Each number is 128 + 32 x the weight over the matrix's rms, rounded and kept within 0 to 255. Layers, rows and columns count from 0. Numbers have three digits each.

# layer 6 attention query, 64x64, rms 0.176, rows 0-63, columns 0-63
096139115144142117128104139140118155100117133126123121161140033143114119126152102150144098131134107122131134093132168104144165147154114143120152129123143122107114147151141144119156110142115132
104111127120136130127116103155113085150146112123103151140135146112101141165138173129162140150102111128165175130173110151097091164128172182140102076147112124116126086111099139094111117160168070
127153079129104132174108133116137099120106125134145160105116115145111122057119083118140090127123095166074113127097121138131087124132119113143147139127169083149112145122143124131166132116114164
129119115131132150118133072170099145127127130096136151163169114146116183194107141116125139186128100135190167132123129165083149143168155116115129076127115097115103135186141168093168132153116106
117113096131168200115092076136133102124116080118110165075063093144092174085151140153177161162139101153126180142117139189094168120140157175163079092162094084168113109107127057128210089152148147
115183112136123126120162193085108145071172114043123125150092083136148143128130143118158150189207116079192174068117200182122142134162130158104103084098127209099129142111153149104143117152194074
137111131107136138071173085157146148104141151144101148153125107156104133136128138127058126095164109109166169158119125160077144130084116111127123089123187105146130164091111137088112100129173106
122209124084160112110115170069083067145111077118139157169175087135160125155181126111141138175171170199138117125142177167110083099169098108077078153136133096148102103146134125110091106161146143
162110134180164063114152108091105179158129197160120118136121102167130138127158176156135158084023114171142194118130116147190159178151225122133098081112141122193137106176123124115142122098106175
114129085158055069156099109140104185171099197090114112154138174156088116141183138138117199077131116124184122116020131055145179124130150131164127140147135121116113111130159131159163178102170105
107121093194107172128122128138106111089175044164114187128111141145139104136135134144170139111197094144130100105158118128168126065107123108083177097096149120131100145105106123145129116208155137
124154081141116180076112094079138150113141073138140077179128130163094128115091164130178123106148148126141093158151099151179150155084126097108092082150104078151082144139135135119144131099108113
152128107120130172155160177109070136117124141158109139079121167150109087111166089134173121120122127147104173153152146196152153099097105212144124081124142123085100138102114216173118112145162180
113096160171098116146125146101157105195137130142180184117181090122126143143103125136139115101108109115162077080119104096148167146158137121099145123094172130140105172116184182164166092058165145
116128168136054066108099148150157146100085059119151141079114133210112119113096085089146139117143163132137107180147080082155177083115087130160135129141175119106100091099145093112111091092100195
167083128137115078170169108125142101120150110109133106147144195098217100112141161163159153145165115148087085165072155103098102169117164107111153123174147117145153147031157145109104184104083145
130117164136121174144101115108105113162075124142203114111108169141089112088108137124117121161151101159133164143149147143100100148165177157159085050117144058148098128121137121069155097155132112
155128105130106124153113150116163136123080152127137118119094172146165119086127109145113091121158109135093092112082094089136097105133124106148152113163132125129138114104106128099134097122108109
114098151154118049074162109115093157095148112154128170166155113105154122135170120100120120065119143132126081159123148124164152142131110145141080145079147146121107132189120117177136123090125158
112124063141106135166147132070144129139127135142146140056062174115073149124180104140185159149142147119104075132165105147180119167139127135062106114163092143200088106107132130144128127173141122
148120151121107082144088110117134169133121165105134151153132129126171134112069105126081123046121077131079106071125124118142133097136110171164072124146138125125082139107125156165119136101132126
112134124142163105172164157095089111089130104154149112122116097163079123124118135121146126108126096109115167129131175138135074139099120139148065184119088110163116149074129068123109108137146120
139145120123165152116087068173120072125139076139078116123137111141128161192112110155079144165154120145147159099158129126118123115162143100173153069153108139156133082152177133150145137125162144
094113141169167083207075188065145067068133120136146123129098163122103068143116173143131087058113122149094138145151113115078062083143130154156110107149169129143152146121108157163086127150099121
173098053137144066156137169155192109167182125137153111118165087078100133078104075124079120162097185122130051117119129119149136167140129138154157159125133129107143101097153186107126174155119150
063090155101128124143139138050134110137143180160122115149154158102144110154174125118115120129079229111079082151125065177119181174173095114160041148166125132128143154142122147110129159071145153
143106134123101151153131116190177105107142138099150105191125117144150100138173185135075194201160142152167117133145120140097084157093152122113083077063140093078084181116116121050101122159152131
146145136087162106096099107130082137112156121133141102127135106127115096134142123174149082080112133155065055126110162120151133086092088105139098135065152144092126145097112155220116197069108134
095073123142157088140145131106067113099119175148163148160098182095082163135098109127144184081106152134078132074108115148113154137198144141156107131150088135138096095126144070140086141100130103
138100138170174098121174103134163191165103161110114128202148137160097160107124114120100101157115174091128127100161106165118136073140141098108195102154108132133140110052113164118167148158148112
158118095133118108094135104127105123102130125156145225105135153159132156130153154172189107185142121160098086091111126036125192120109142134131068090147054151167131135117073126106098136159190090
143129148120167109149127126160169093093050113099104094101138141148156131149156085165134060104165126132140145144112153148191147108165127091151140114141102148092097183118109088141150123083161165
145138104065159085099102176129147114128106110116089165115137079107159148131139109159104118130138104142082141088080171096090145105088091126119070189143131117110120065094095093145104116145157100
089115110131122099137143081068114130137161120115151093153105082137115102152153105074060131076147092124133128177128102177101119136149118085131175133069139155132107163137164185117146135106063119
081106122126136146128166134089104135133171084138137096183150165157112122139127141101135138100092151119151133121153105172106102133116163096048140088131195117181151153132130137179175146122126133
131164167092122105154132151132125132108117135141135127191101119087147128139147137122141114146116132058159112097117162168129099131148131063018161119134139112109168166099124114145151124150156155
119081108161118159062176119111095113144163137107138097156165135072144128178092154101162178123161154085125190160111114153105143134124142145106202086149151101183154142188171157166136119153116139
172151150190099132135149145120136120094196129140151098175096179138127161149136189119172146133071184147105077048198104078147093132077062153116112135136074088206155170110131181160040138139084137
092136177111173129187098159065151109152101190116095141087100051130127156138124126110092123175110160069147191116121143128118106135213150152076150145042165183122134129144120128145101114124174154
136143154123055104089144165135136169107165101142167088144176111157166145136116045102137156164155144150133102124131190134143146146086062150140125119108167104062132125140133167108050178109122134
096061137096078122173117136115109139129136114116123081122084143178126129087168100119141094130103191072125120173096183096115117112144133122082167196138159136173134182091066093105099139111065146
151096127109123065120105212198155113189080115170114170110156094173071124054125139137169092151149090200124132143162209116123122048129091196168129100079120152102103079098138108103094132089170160
088156099091104109187122096080085126087150126172136130109061100155112067104119144156160152128104153121131249138132123104108147129097144136152210095074090185177113124115099142150223081121139170
091203192081095188103139134103176166066140078149122151120119107088155094150068123114116085068193160124104123131134088159098104177095085168086124108126098126167185121049103135152076161117071191
091097122151140147142170178156195049191081095115155125096127160147148093108150195164098159113100123106142179101143137158108119126148148112110093084128039094124118133115050173128058153111175162
173097130197135164117126096161116091121140096128084120189105154206075176181137166121100208111124127110096164255129117092086081164115117121177122111117147090149098106133113166121154131123099100
154123058138114060113086144099112171138113140170099150065094157171191135127106104124151140167140109090087145111121113129080132155064146160152077132172122155109126160149087159116132123134139116
128094127113118166147081111195128151142119153164179144054100104091120150178159158146096101179097144091138136142138152174092189189106093180186226129131175134110132118179095124093142078111141115
069181127032171146133100098123122119086079145132135159047117064083147143109186167096124120142170067138113133121172179109150178124117122102131128122115092113108102139180221084137094150151086106
107134129186104147141161122091164107138114156130150113122178153105150094123127157129165147111124206121169162117150069126165099083115139148127184109118135112186142173103155155131120093151123148
147087141135131123160132155132068089179115124171104093146130124166118138106095118122071112140168091145125184171107137168103121149148174151133075152144158088097095068171081134119169138091158118
113117078124154124123152154146105036134171168139085106168145121099162142131062146144185141146178156101150144183167162140093105104132189176124130144124146150161134105138152063183170114182124116
132127092200113183141118130107111152149145137132120085096050158136131149171125123160128162123135158107100108111127127126148141119164114109122109129148130113197134107133109139090141141092108101
110105063153135151096109133126133104147096150140172169128107076132131096115146105144098136098083133111131126090189122119112145126135157083112230119148155112112128126113126150159172140119163132
074093091134154178093123130098134173139160119170139096124127115130145173191154097073189111131142217097160127168140118099126144118153123172115173106155106131204162162171167193123127112216133151
181130103182115103123193167157107144108196164104073095173121131067166164171094105109162171155165085152134158137144192137102062200149119139130112129056175136107153080150175133106156158154126114
122111161170096149143092150106114137178128125157147113106104166145177128088131175150150153109034181203095060163181071125164145203117198105092060073080110106081106121183153110160122096055131138
147112084189141147111140130119094101112215129152127084123147179132139147103065110152128114222144153123105093119187093132077123137090136130129149074090120132193161115111177167093197142124087096
171159124124120087154065131156119114116066147134141084091089122115074127070131139195089082101112111210070163108124136158180068145117132041194120104122120123151164092094150133159143164077058142
140122166097159174143102147134148150135058163128146112089155154127123138096155139074137116132179129146198164137131143142112094146080099090141127144166168164186081160109193105138188080155143148
169118107127117107129146084082150153075180121144152106085133097130032180081086070136101154120136146141182117140091099081189121122105092140111176120150097114132169215060138129107122110171134126
166149182099187086118095062084138088124129102178183196118049048160136092084147125114087093173097157124081155132108106157117112122166140131095113101126107209160099192182111068115152095120126114
116112129105142108198087109170121128146135084124097093160160091128106137090097065131106098083072142089129129130172123141085146120154090085056154153105177067102101150167135073196166111172165133
105106169129122105126143136120098108055054120098133167092187105163100117145164198142135159163102138204106096117159164117132120093179090117182115096131154093124208119115155104179120054121153154
# layer 6 attention key, 64x64, rms 0.18, rows 0-63, columns 0-63
148154113115177064105115115106107124132138192101122100122151092053134105146178201106127213132121137147115133138139117109142134167120098148117122181108159158137159133094139162194127174152130135
112152130136078190103164151142115153176170099110115141115129131124161125145084101096137156131147148088143176174119110081111144145121190120086099096131128125145116120116123128112171105088099140
174137129107171092132103106129113090108083093145082162121107067131105117086094141191115078107119133120113142124128143108134186025154133128126116140107114125117146149115092146109149146145107097
107164134106122142089162104144081135179138093086049172110143087165116101074083116091144160164151176092147141118101115161119136089150141161077133078142203071099125085123135132154103098174116172
084130119101146160134158055118141108178131149135084105105135115209077128110124165138088144103116168062155103139124131172138128098154116109097168092135128126182161100097094094101151114113149155
136101141142111158100108157071109106090209117151132162159103131079100065156192131088137093104119073128149170163085123114101135159129133183113161097111189115103170192154124100099136119161086165
095089121208182173070126134114156115102170091117105140133181088179136114111051105082106129185183168101110106212101138154059104118151075133135144120140178099065170114110117129125135148143121134
092117110048146113194103104131109117127108077175161139076113117093143123125189128128140143116154142080137121162114100143145150155147119140178123127125080212144180168145129168142119066118118141
091162127154141116131127137193123139139145182128133153104115125184146140092114072209114197095100082101104133077204112112161155111099149097111164065139078151107119099075129143159113110083074090
107189118155178098137134107088134166189062161097155114091092147058096082142123119139147097083107111158180122133128100132162152144104179174171158145136100137131104114141144135175135206150087082
085033090182080220122132101142136095117206101164107168159162111113141071194088107048129197225165180092121130104165109151046058122084113134056107074093152104156142185113082198108200112194098156
166140140155118087158084142105073089111145089117093070135113154147125106147110118200147152118104078147083102122142105129152176190125099113143117187190150066173126122088138128151135150143113125
073090093121136080139120188148134127109089135171133133089062165135099146122183213204074129123106139156109117170097125098093088070128097149159091152108141117165180115094113114128134156119126139
111106205113086110157107158130087129188090134086195137116130089102180114127120104140129081115076137066124116150166110118086173111136127164082125103126162179127134111095120102115182113092093102
015093179115119111106096110112148066157151103111111084133102082150153100154111145137168101132116146057165092087118128136081096152155151201127164121151158104155172147163085177142128128118129177
170124102121134065103179131107160152131221084215131203148159111063160123102098115099120124119089130159092142124157126135111127150129076124177161161130083135149101148166173131078165187135090111
133134095143098130111115122125109121152137110072080107163102123138147133181132131098135113150127113087155133138111123173125162130095111140102148110165073103134143165143142110120130141145116138
130128198125135120115142149153084099121154050145108132108139099105119146161146119161149054142088108117175118104146158147127128088129179107116146105148102146106148117147104132094166091133116126
167104102123149070137081135110143114139112113119144162077146090153049139088092122145149091140092114128118112115147166130178155100147128133167136186098114128243123117086161173154096129150137152
089136149127090145114133159125088170160104168113149109118142182120176144146112117142119144157138114101126114115135094054101115146106123127089141131139109159059143143142120121128123098099152088
171168145075172106115090108132128148075092149112149106093144157140111167116156175170127086093115174072131108139165163098098175059137144078153116220168104095164150079100136150179115212135102092
134144150144114120151114140137152127106078166132099071116123136103101099097105179161057076145146088174163132090142096137162163100075120112140128091139079152129147157186101070085105090103143061
123125095126190122093156136140095116142136153102108173160133095125177162123153122116149102101157178121132143094179104070171122137158177122111127116117162131150091128049125175179152125166117136
185127139090188086160074132161156123119144120109161128065094138107147164167117170165093109058157094171084148104093152119130058129060134112197141144126124191126132178115077120090145155112101058
112073130126104106068113146169209156117144137107146196207195125122169108080111112088124120110155098128123194124108088117086121110091139154144139117170141084118072108123109189057175062108172179
119076122111155131137119108134115130152141051128099139150168135132142144128159090112087178174113129077108100177148116071109042202120150137068171090105082126079152099125105102033111120104074083
172140179141134032154107107140147136137082142130176153144087142128114118109143115132088143111113100122152073114135160118158139097111154167157169158145064148175145113121112125121101173158136100
120100164174106137142160121172064112073164091147106122184108150113161108135114156082112145177168129141144101172173125191102084108157139110135163090161200163109143132129132125067121106152123158
093160050110116202132183061135196063104150111114124139152172125096162153094118127126117175168113127118109099132081064150089102160107132126045187085160135115081116117127100125051170112172113104
127138094159128085108095097134136130163074149116131110127205132114198123116108104138129154124127103138107150129093158074131088072158088095086130101164180109123109127135146107151103164143128099
071158122106136126220163118098075073196092136146132138137132122135097135181144135133116117087134161168086079098160137198100073149070101137120083138184118080112050148106168116118137155131126151
110148135143117113074129074129086097121176078136091156142108108121112115129171100095065107147153171122169082110120161075169142135126133122142115054109192102137139119125155143137143145108140105
169134145185091111160156154108096172154126061137163129195164129153093095152089136108118132099137152102129107133147142154115128130084101135171135118080143159114169146122150213149170085102111133
151134132153107112145101192155126147131121125139115137134100120140095136182128131179182089130118219109099147114125162089133167089157123125107122128102082144134157122137097110121144106084130137
137146152191149146116148117129152106136124105131137142138147176101135167122088122104122132135172080161124145093131068122120101144088125158131118103102140165130135152099150171118156136117090132
144128093131103182117140131136171151117105151157109135114158200144128141150144137100147115159138099148170114101108081086165118139119140089167128118195133106121158125076101200089107162101146142
113114142161119195111166117136119166153113084113131146095155181152153159174085126119174166161162104110170092097123090151131100104147122176128104118167100160150106177144049109093122123185131125
090141144141138136146217146114178118088150152187163212113151091057137127063126102169059082076079087088128110107143086083185076147139057165132107172110122182154097079119119159038056155142089116
156157042138120144073148059129181197103158111099123054079111116167087132159112073112098146120113105072183166109059116111122171214116140182124163094098083105123133105093055113165083109125142110
046164146103101188101128191126134189117172113071064142150133143131136079157161125108193171173133196117160201141084100147045101119115146184128102098138157068126131192091133130168106107125079163
124140166108109082138111152127065116087079109138130168102082115114090121081148099215129095082168211117122100147095043117205149112055097141093102180078152204147181155137116121131130157057184124
147110105135068132104122185134177130186121082111125100115099151131176169109148114131128145110141072105077102114116094120106156107162116183114147035105150100172142248131143104133112078140068146
163109108069147044191139140152109126161069190125141070116107221116178079062158167181102081068111160137077112056141177139197146145119164095197115159104091165158147054137154097227114168046032073
115102142098151120122143119123170125152172112117145128088105142089129078150147097148097124114164156143134076106106181070107150095062064154122101147183076073124165100072066122175139120138112139
143112152072167116161152192185152174046106168102158160108109118173112140124125125121121144178156139111145127104110134129179150097094075089167137054114134104144147156134086108071131112148110103
225166090104099149112071118159079138092116090124116117128145089129157161162100117144104120137217168138097112158079111130164112117126160082111158124117098087185111127094136135143168155160086113
127125077109117122109187159109133118162107124123102090143111125131197186074101074108107094155136183129136129137115134150094139124140076159113105123148154156148151086158117151132187152145215116
093102082102077168162075176139160184142099136129091119133085162202110158095141131154101142112097093133162084145146141141093147180085119080095169166094099120190116151149139178114176174145154129
133123099108134119132096141144158125121122162125101190090123110115161164104160133150112122170113166099084130151156200107134142092147184152112096164153104105136130085106085084159104126134127117
137131071168124153079142135160153067117096139101154066120076146133173140163153087143111139119116111125175147096107077117098132140097123118151135076105139157107123149133123130126132122156150112
149127160146129092129140123115059152132141131084137103103137066145085059169125114073105133150152112136109178137138146153116092125104067108135118097082136147117155122108210145168144143111085137
112171074118112167105142122139095124159157150116154129115110125133119143134146108086116185134138069116118107139081128133096118154142159108129116110196148116161124192141101110118136135149112143
125125192094141127067187166123139185144126160159144150173113100154144136146123166113123086115084115126163145118157153107122150102106124075146119125103141147141128106139109125132108143082135144
160169111126113136083105163139138138151116149091124098159101137145119116130111100148064160123115193133113155073165118113118185123078108082157132109139123144149157112126134171151111143104162097
129110107169125159078103138105177118114195094168118112114128101118165175157180135129168170138135192110146107100108104130137127185129157166060070104123109103138155130162144090049098081171196123
128165161108136144103152195135124185136100135120112123121176139153129077188149080107152187117134099091135127138123164083096104133147125111111193118118154153145146105103111101156119159095142104
094121147138136138179099189103168107109099150157114162106170135109147101132138162137066107124077143148070109091201102158143061155092131076124138067091107137097123132099158168163143136120147150
101130091098182159107094086156148116149159119187114142193122171139171126129120090096162138161184102163130163091189152126092136167129143167106108075114089115140122175115064167063087172201147138
097122128124176129088122142142123130103142116116154128162180177068147140172100130176179119081188094145154134117136109135109055149093131156146107159168075181157121109132130150080095185141131118
111081154172095113100085138120118092134112177133167080048110132191094094115165182189144045075108112115135128117123124160104125102173122087123118122196147165169150088125141158149143163091110118
130120097085072083192092112105175103136108147130186187143134064053123091139123109155179136158145137096161117147144156148137141128186206183090131134153083158141105107132197108113146177144153128
115074121114127113176118077108122119103090094126147079110168188150139075137047067068143098130115154091139085061161122134195180157105129109032120093115112141155172133143137187108160145126151133
160112143131130195138106124074137091210104155129181145161078155107060127156096136066123080082090132086132154118066108119122073134127181081120098126096108172084164167131183150160147155143109132
135135093126181162147117101132160103096080127082164170084169141099149139100135151148103157101086076192108118144071102158160140111149136136161132118142132049098154162110126166108151145121124132
# layer 6 attention value, 64x64, rms 0.129, rows 0-42, columns 0-63
089136182130153156097168136163120116155135097137187116132125128166105155151138145142152139136152130148115132175097115089158119131115163169161129135148088133127107121136143149135144127102170091
137164165115127173137187116176150118158119159115092144109162148091157156122187116141165083131112162165139140126114108154132136139113094126164100148156100089142123098129141124135133158083177146
141137124185127162119101074082076157141138145185110175128108118156120172118066133118099136184067109121158118087145089141115104099195121106165146143144138095159116133160127135092171123139166062
076116161081102104160115127140117096192121156065111130112098136110146158128176141123130090150131151083098076142168132125144137150075115116074187171112102145101172195154190103130143120124104170
129110121147089135127161145131090125097091093177117122101121169091191163106092163100112143137074131153139131118158092142132102102121105163163146108136121120153130156125107157162157096144150128
138128127147088077128120125148114133103153178096085117141141088179168121116137117148137100092159110121155070098148163162117123079132141157127097136101137149107141090182079102137166134096145164
136088157155096102105106133089128083149147169110089106169117126123091118053100125096143160129117129151144092113155139120126054132125123114134123174119184130064088119149092134091189102148106122
151147132068121121134068101125133120083127131144151150096096108141141143125162169122107117098143112146147088141084099172139163115133117116126066081150110142115164155129163137131115110120139104
043088071089151070135115187159065077073084150130090150115109138084161067113147135150157127098112170090141121137108143173148168114115126096106131126125115129129141130131140097147180124081119171
113111136172130170188134151081145099182129178141111181147166117090176134120109072136156100115103105137077122112059134112113083130131139169133124152161165138106109117122164126116132104122120161
143126085155123114157103171186174117125187131105169157106120130170163131153110126120113086090099104108101128111135116098121144129144139122092121131107185103119129174096145112159123140164157144
103173123165161130091115129119105144098090148132142175125121064130163139158142158164095081182155120129136136138110160111090183139093161133132152133125127107158094132149108157080154147128076149
143136183086103101140120113159107129103141153112146110120160132138104139103168128119148136149142114112126139134109120113104083143090057096090121106146098108130151106128141132153072171130133117
130089132079127071112201070052064122124158142187064179163127072183116103131129138130203053088110107108107110144103126079143134063091109075152097139143106115134173209126111092118155151120098107
129138135189033080148173167089128134086145084089061118137104100157159136168072154122086106126065112174151076110145123152104174072137117116129136137144131211098093168158127140097122122143170153
152138116117142181121180076158116165157140152191121112141129163183094110091132152166128112086130162142115165170097139094125117154129140113151120125136147085159083120119022122058108095150162187
090051128120133123160139099136133122144151163132164153133140153118130114163112132166130120096114097190102145153170132139121152091098163092150056182195142171144126142163091125055135107111105107
101156126107133061131072122185113103072072150111143126134071137115144113104111111146087163158125138103160146084183175134083131119111126137132079108105135131166101089104114146137156165147151092
163124150129136145098137152160146114111158151098132100123131111150166168120158104101154089126102126156161070150094120129134085141064139188124168126153121097113119139180106153188135123141126159
146117138101137144156139127098125157096172127170137107097131133135096216099086107123102116105109123089133169142149068146143156216123104141139111128154151164096100129173133151151156133122149161
099170095147157105126146177125135089125124164144104152110075110121154119120107152106126089122100185120138126116125147125100169142149098087101130158137174097103108119155134150111152141185130132
113124121180138135127132165108117133157165133155145112099187120142114085098113163160091113180140138116136107155124107114116121143207108129109127120158102120144161094192143115073081121092106100
090121089125174092171128155105114135112120155162108150126104154177127137124138192109132187140177130184132144100160152204093084117142152153080166146143110100100126151122096152151084166137129140
123121127127141105186128106094099107081097104144099172093120157124075100133128094161075120140101136187081120112176152130141167113158152126147123117067155113130129127166150069132132109157163073
116148071162074107138152158140143093090175111094140172104169098058140099105149168130129090084099051133137107133104103116128155128133142102120169113134194117092147101147128170169188140123174180
113138135096082049137130122059143057106177113088106164166107068154111071100139139160132106155024126186123099167094083085113131126098124097117107084155195164147121187123165135113119140169127096
127142060148153124137115133129085115076125136102098124148128132125074156215118126133120133153110103185182108126079116168110113115137167154145180118160140156119138127143106138111150106085129142
172145105141140133153082199174129091113083104109138120126121198126106091119131143132135128147142157124137128127116130101074144123140083063131147131097116079144107186074140093124114110118142137
172122133122169134113149169129149093159150128102148060115104156130165140185108106122165109142100193166131137154155072107077148086136078134159104146162148161182186123158103128149092054144100082
115120133166142109076083132206158121107117141127154112069155108110088123116126130111018126139158078115144132093140142123153107190149181190142109123061133090044093114089141133076147152116104117
065102135137143092147141122127058108091119122129130144086106117133092079141159100110115152132082098162080180118079072131080111111169117112127196147085171122075145133124108154154094117165115157
109095113148171163141089120180149164130127127116149117149077141131143066075134039128119143101099131072177109110132180177116156114154175119118123174165062124124043101159105134131111173120163157
105198129109169098114113255159082112082176138075113088081121090136134160141126086149095141124169087074166106142206174088141126140100086199135117162114089157116110107120171109167193124123097139
113106058057121096148137176112115131063116152130167168131147079113096071120178130137198111128091079183184124097100101114113141108169089132048188118137114090158095124089107131167185121158152136
139147166128129172131101149149116143151131163083178120134137178099140156176159093095105152152106185136170129103109134164111086114125178159188157105188125161152110081169176124188152125058148056
135099157131149088158127100194103106152158172079107107080144155111145113167159114113131149100174087183134044082072112125110188121084109159171137133069191086113169172138112053163142149093153135
135056117126120101111122131147147136076057122116131095130125189134165179158104095103084175094134096131094137117097096108154190156060123201177116061090151134076082162116204153099181132188181115
115054171111066090176144095155151136124190117078101209078103167149087064107117102135093119106057124081149048200194162086114211129117137093114137140148158119091066149088072164108177078146210164
077102160104057114145140130156102151147107165155148136076123219155196156099123154131188071166132136140164165161141098152080154105165093125208073086143149147111179097099107100178122144135177178
129130148127144154124134068099086156135119146146112055117123139154158118116141110142169183181134139098140089124118149127156120142141052056114144150106117085206146116134064135126090147121163119
162095125173144114153123167172081108152160077190170138134119102111181134084139125169125138134112193115112120206109082152150214086109140152123148170139097173127128201199153180073166147138136209
219166125166097078133160134109092095125177134117097088211149143076126153094058116201130109129146176068107135083153125122104125132169116141135139087101173171176187093132102112137122096141146117
140114127156120157115100145149192152132166159103100209128172113143091111093134122155135107081130129120169050154071106190175128108146155132050189095122186197093139158127160129046162161080082141
# layer 6 attention output (transposed), 64x64, rms 0.106, rows 0-42, columns 0-63
093123092148116160120131098116113117093165137160161162105154145116104140126140151121091093125142140094151119144164146121108108083102126120112140086125109126142104155086108128138116142119118139
090103082108186126118122117138075123103109110124166091111149151168105116154131148098080128167136103142128130161162177137121128141158126097101114075124152089137147123119105113128124088100088128
136176112080088088134114134146125126098033108150117164121154131101124080106146172109062167110132131135102167109168087160163137159121137100172185151085111140113073107148097165158165091155173133
188128095126141114124127122126091090119174171162090132106060124121141147135131054070163148175109102108166143183094167144081118131170089164159068136190147117180164090155104089162143139164070178
135179129117121139129123073069154195150097155134097150147154118097157125108136126138117140165125133170108111128152124145147149192157152113119141144092124103122095114162098156102131113118133139
111129116193168114085140106090173172167080138130086083129109135129126163151102110061144138121098084120166176090104136147155153108117096142120151117177155152114133135096145100156128095149131081
128182130166089150127137101110142107097079117114070139101137137121141164180170106116147152128037103118119155110115072161184153102158127177122129132132115150154149121135168103187125152092145146
134066121131135094129117111140142130116143124144131069115141139108168140138093157112176130130170145152097106102136159120127162150087120153190156158144147116142098155171097184104125079147133104
173133151117160083127081114116165184191119180102126124166106095149075161127147132122145138137109060107101111182104188086114167116154104137134161137210118085180171088155146120119154178162100119
098184114146166164079102139144104087106138119075127157103099094167142136129155115140120135122095084114093195108139140138149107155092130132109086092139086085157109118169144127134153099126140130
149135136097110123142126152097156107152127102108163132138105108161135117079132130129196142121120115119143169179134122128094082178075135158126071133149064153123089159136148117072094133141127112
115134146066150110134149131124118146133126140143137097135123133131127131102119147141095111110207141087132189074113123130063075138109133125149195154189159118089168103138067116153142104127113128
115103093157116145170118123142122131112146134132173094110131181101156145094079105136152137140168132118138106141149110141133147100169133097145110116126221113145133148136160118091139092113079134
108151061112147163172086087173101153183122132146173113089135104099129124119098063118128150075076061167133103054108147129134124098116153149180186147162151097191048148142110070150147134205122152
119104142136172140128089074055152213156046149119074152098104124123232131147155102054135157153151143098191165065127116135150124175106179180157144130116098123109110131128092110133158145156176138
104172147129140194171142107161147087115117076108208098149108066142071110165149198153071131056124120139163075122135151176121074088136177140137172161089163146133119131143131106133113163141143083
162142138105151183145081155105079118086141081126109074077148125151114175160142134182095100095127114121145109114128150166166133147097085106135181153142115112169082123157129071121110154148149123
120122147119134018114125156099189171124103133094138098132176140107126170115124158142121117139170143094172146156122144108135150165171128096138184167147149165094161111105158121096102102105101143
118141093142108161130163055041097136180139140160122094150147132145135145146112086093150125141104120117102179115129113174131165128131131131112082120164148121136129171139121137141118130073084104
137110087162134124112118127065083163098113124131111096122101173171098059150198139156175168106105188128131144131176115170149108106132114123149110160083105148103108152150113167148140151120088107
137126139071146072137108145129134147150099132114139127160128119152128143133167172107143173161133142111121193146127138118112090130164153188127160142168102105144134112141122108148135135128134133
165117162147124135140113122161179143085106130152103183120071149152108160132087113127072131120184189119115133099143118136126132037116127126110138102107120132140126106115110164143141112169174114
162139184097105137094139156160171144181111146147088138155160113114198145127060174147139107168073172072113111157159111145111122128170131089100147143136174089182134150099167119116167077125117095
146138131116130094117060161166145158094103136093171112090089147098136105126114162092083119095114146122161099157108167082125141173132127172112138177119079148104063082140133147153140132130177167
148133137139112181184142104098148191129070165098106062107112116166082104105171122098173146147116095171124226160093110124096134146143122178117106126170063089099121151160116115107172125101133084
173075141137095156210062079102144179125111119119185130039106106146161177144118094115152140085133148109136167093107110096153175152122191199198129149138071130135095164182134128148160138131152172
129105199111131158138150095066167152137114136133133093142147120120129085120126122083087135095112123072077155138139092117158141152139127074143159134136109126122130132131128184138181171139158085
157128179086110091168093118147194098097119095116156163165115119131162114100132133104133117155147091101104071141125145137106090146156159130099115129131097131142165133136136158041107192105118135
172100136130152127121092119051117138124179076196133174168130164133140185146131105107101144150134137142079110102128131137213126139152109105074145077108081138118103151139125146138093192138143133
087160149103122092083222121105197102078101156079099095119127176130122151150113103153130105110153198129143145191123120098058122111059120133119108142143116192103178092095115148122061088101128131
146185133110113175131122132099156134151088178085156147149052141092148166127142147103124131091100132133102112206092120084125148146099146118128133132141103115118125151196171129132190151139130106
130135115103127040106125162136107096180059127080078141168145062194090156200162160117092080131143122105169125133099185163126195094097128096133128158133123136143175160092162103093122161101106082
117198115151118139118111105111111199106107147161082104126083103160124141113090121079073124082131146214095137069173097168160116104226201105169111092066090138068130087091124076118124078125115125
160177162104181144153154119133107089125143121178126121164100141120117149125173078136119136131111112172113190173081107048118108154087209108126103141140127158162111152150152137098083179192040139
106099147136099055118172133116115147169108131127111085162152161094102133099057179160155066164131153116078072171112141151170121123173138124126137128103141179104093120062128167142087113107108121
148124122146096109144130145090106129080135079146111168166098139145129176182116191136099090120117120114188145174175104131061113097122105110102149121127054203155093118105160151151189145135144095
149145119105131100145125097150057120122138131144142155202141060134174136115085126170112122110106104145178065086220106194103130037120094051120155130189138187184130122104139096145154100096124063
165126072107112187126137105158039108079193063184096143149063089080133219126093088170171180101167116124086187184123147100112196159075131081147127035114175088129076100141146196123238100107126110
130147116114176197117131152147089140149148093115140116204100053155119090182144166109096110132082121085110101195158144135202147198124119111107132117083127111116118154185166170144146168138139087
104037121140088172127093133139207133165089114118141156119135168165143143147108150127088109084136113132148137140109096126127121154092131155160127097124147158116105166161164129133154171143123143
127087101099180138073098118138066138099186062186159142130104146120099111104110119105074067124130131161134187085166195190074109142139092128110149094117144074174129113139039156155099053169143175
081110074057154050089148181195167117100067136096163166085137106171080081120108158065080118101157123088111140143159140128141132129081144092138171185151167074082138129120129134073119113085136099
116124117114172110167177096086097129113148099086107135120103128105151081098131100183138129195157195066079193129165123099046073138127122134158095104151114140158117106095075174100115079116117120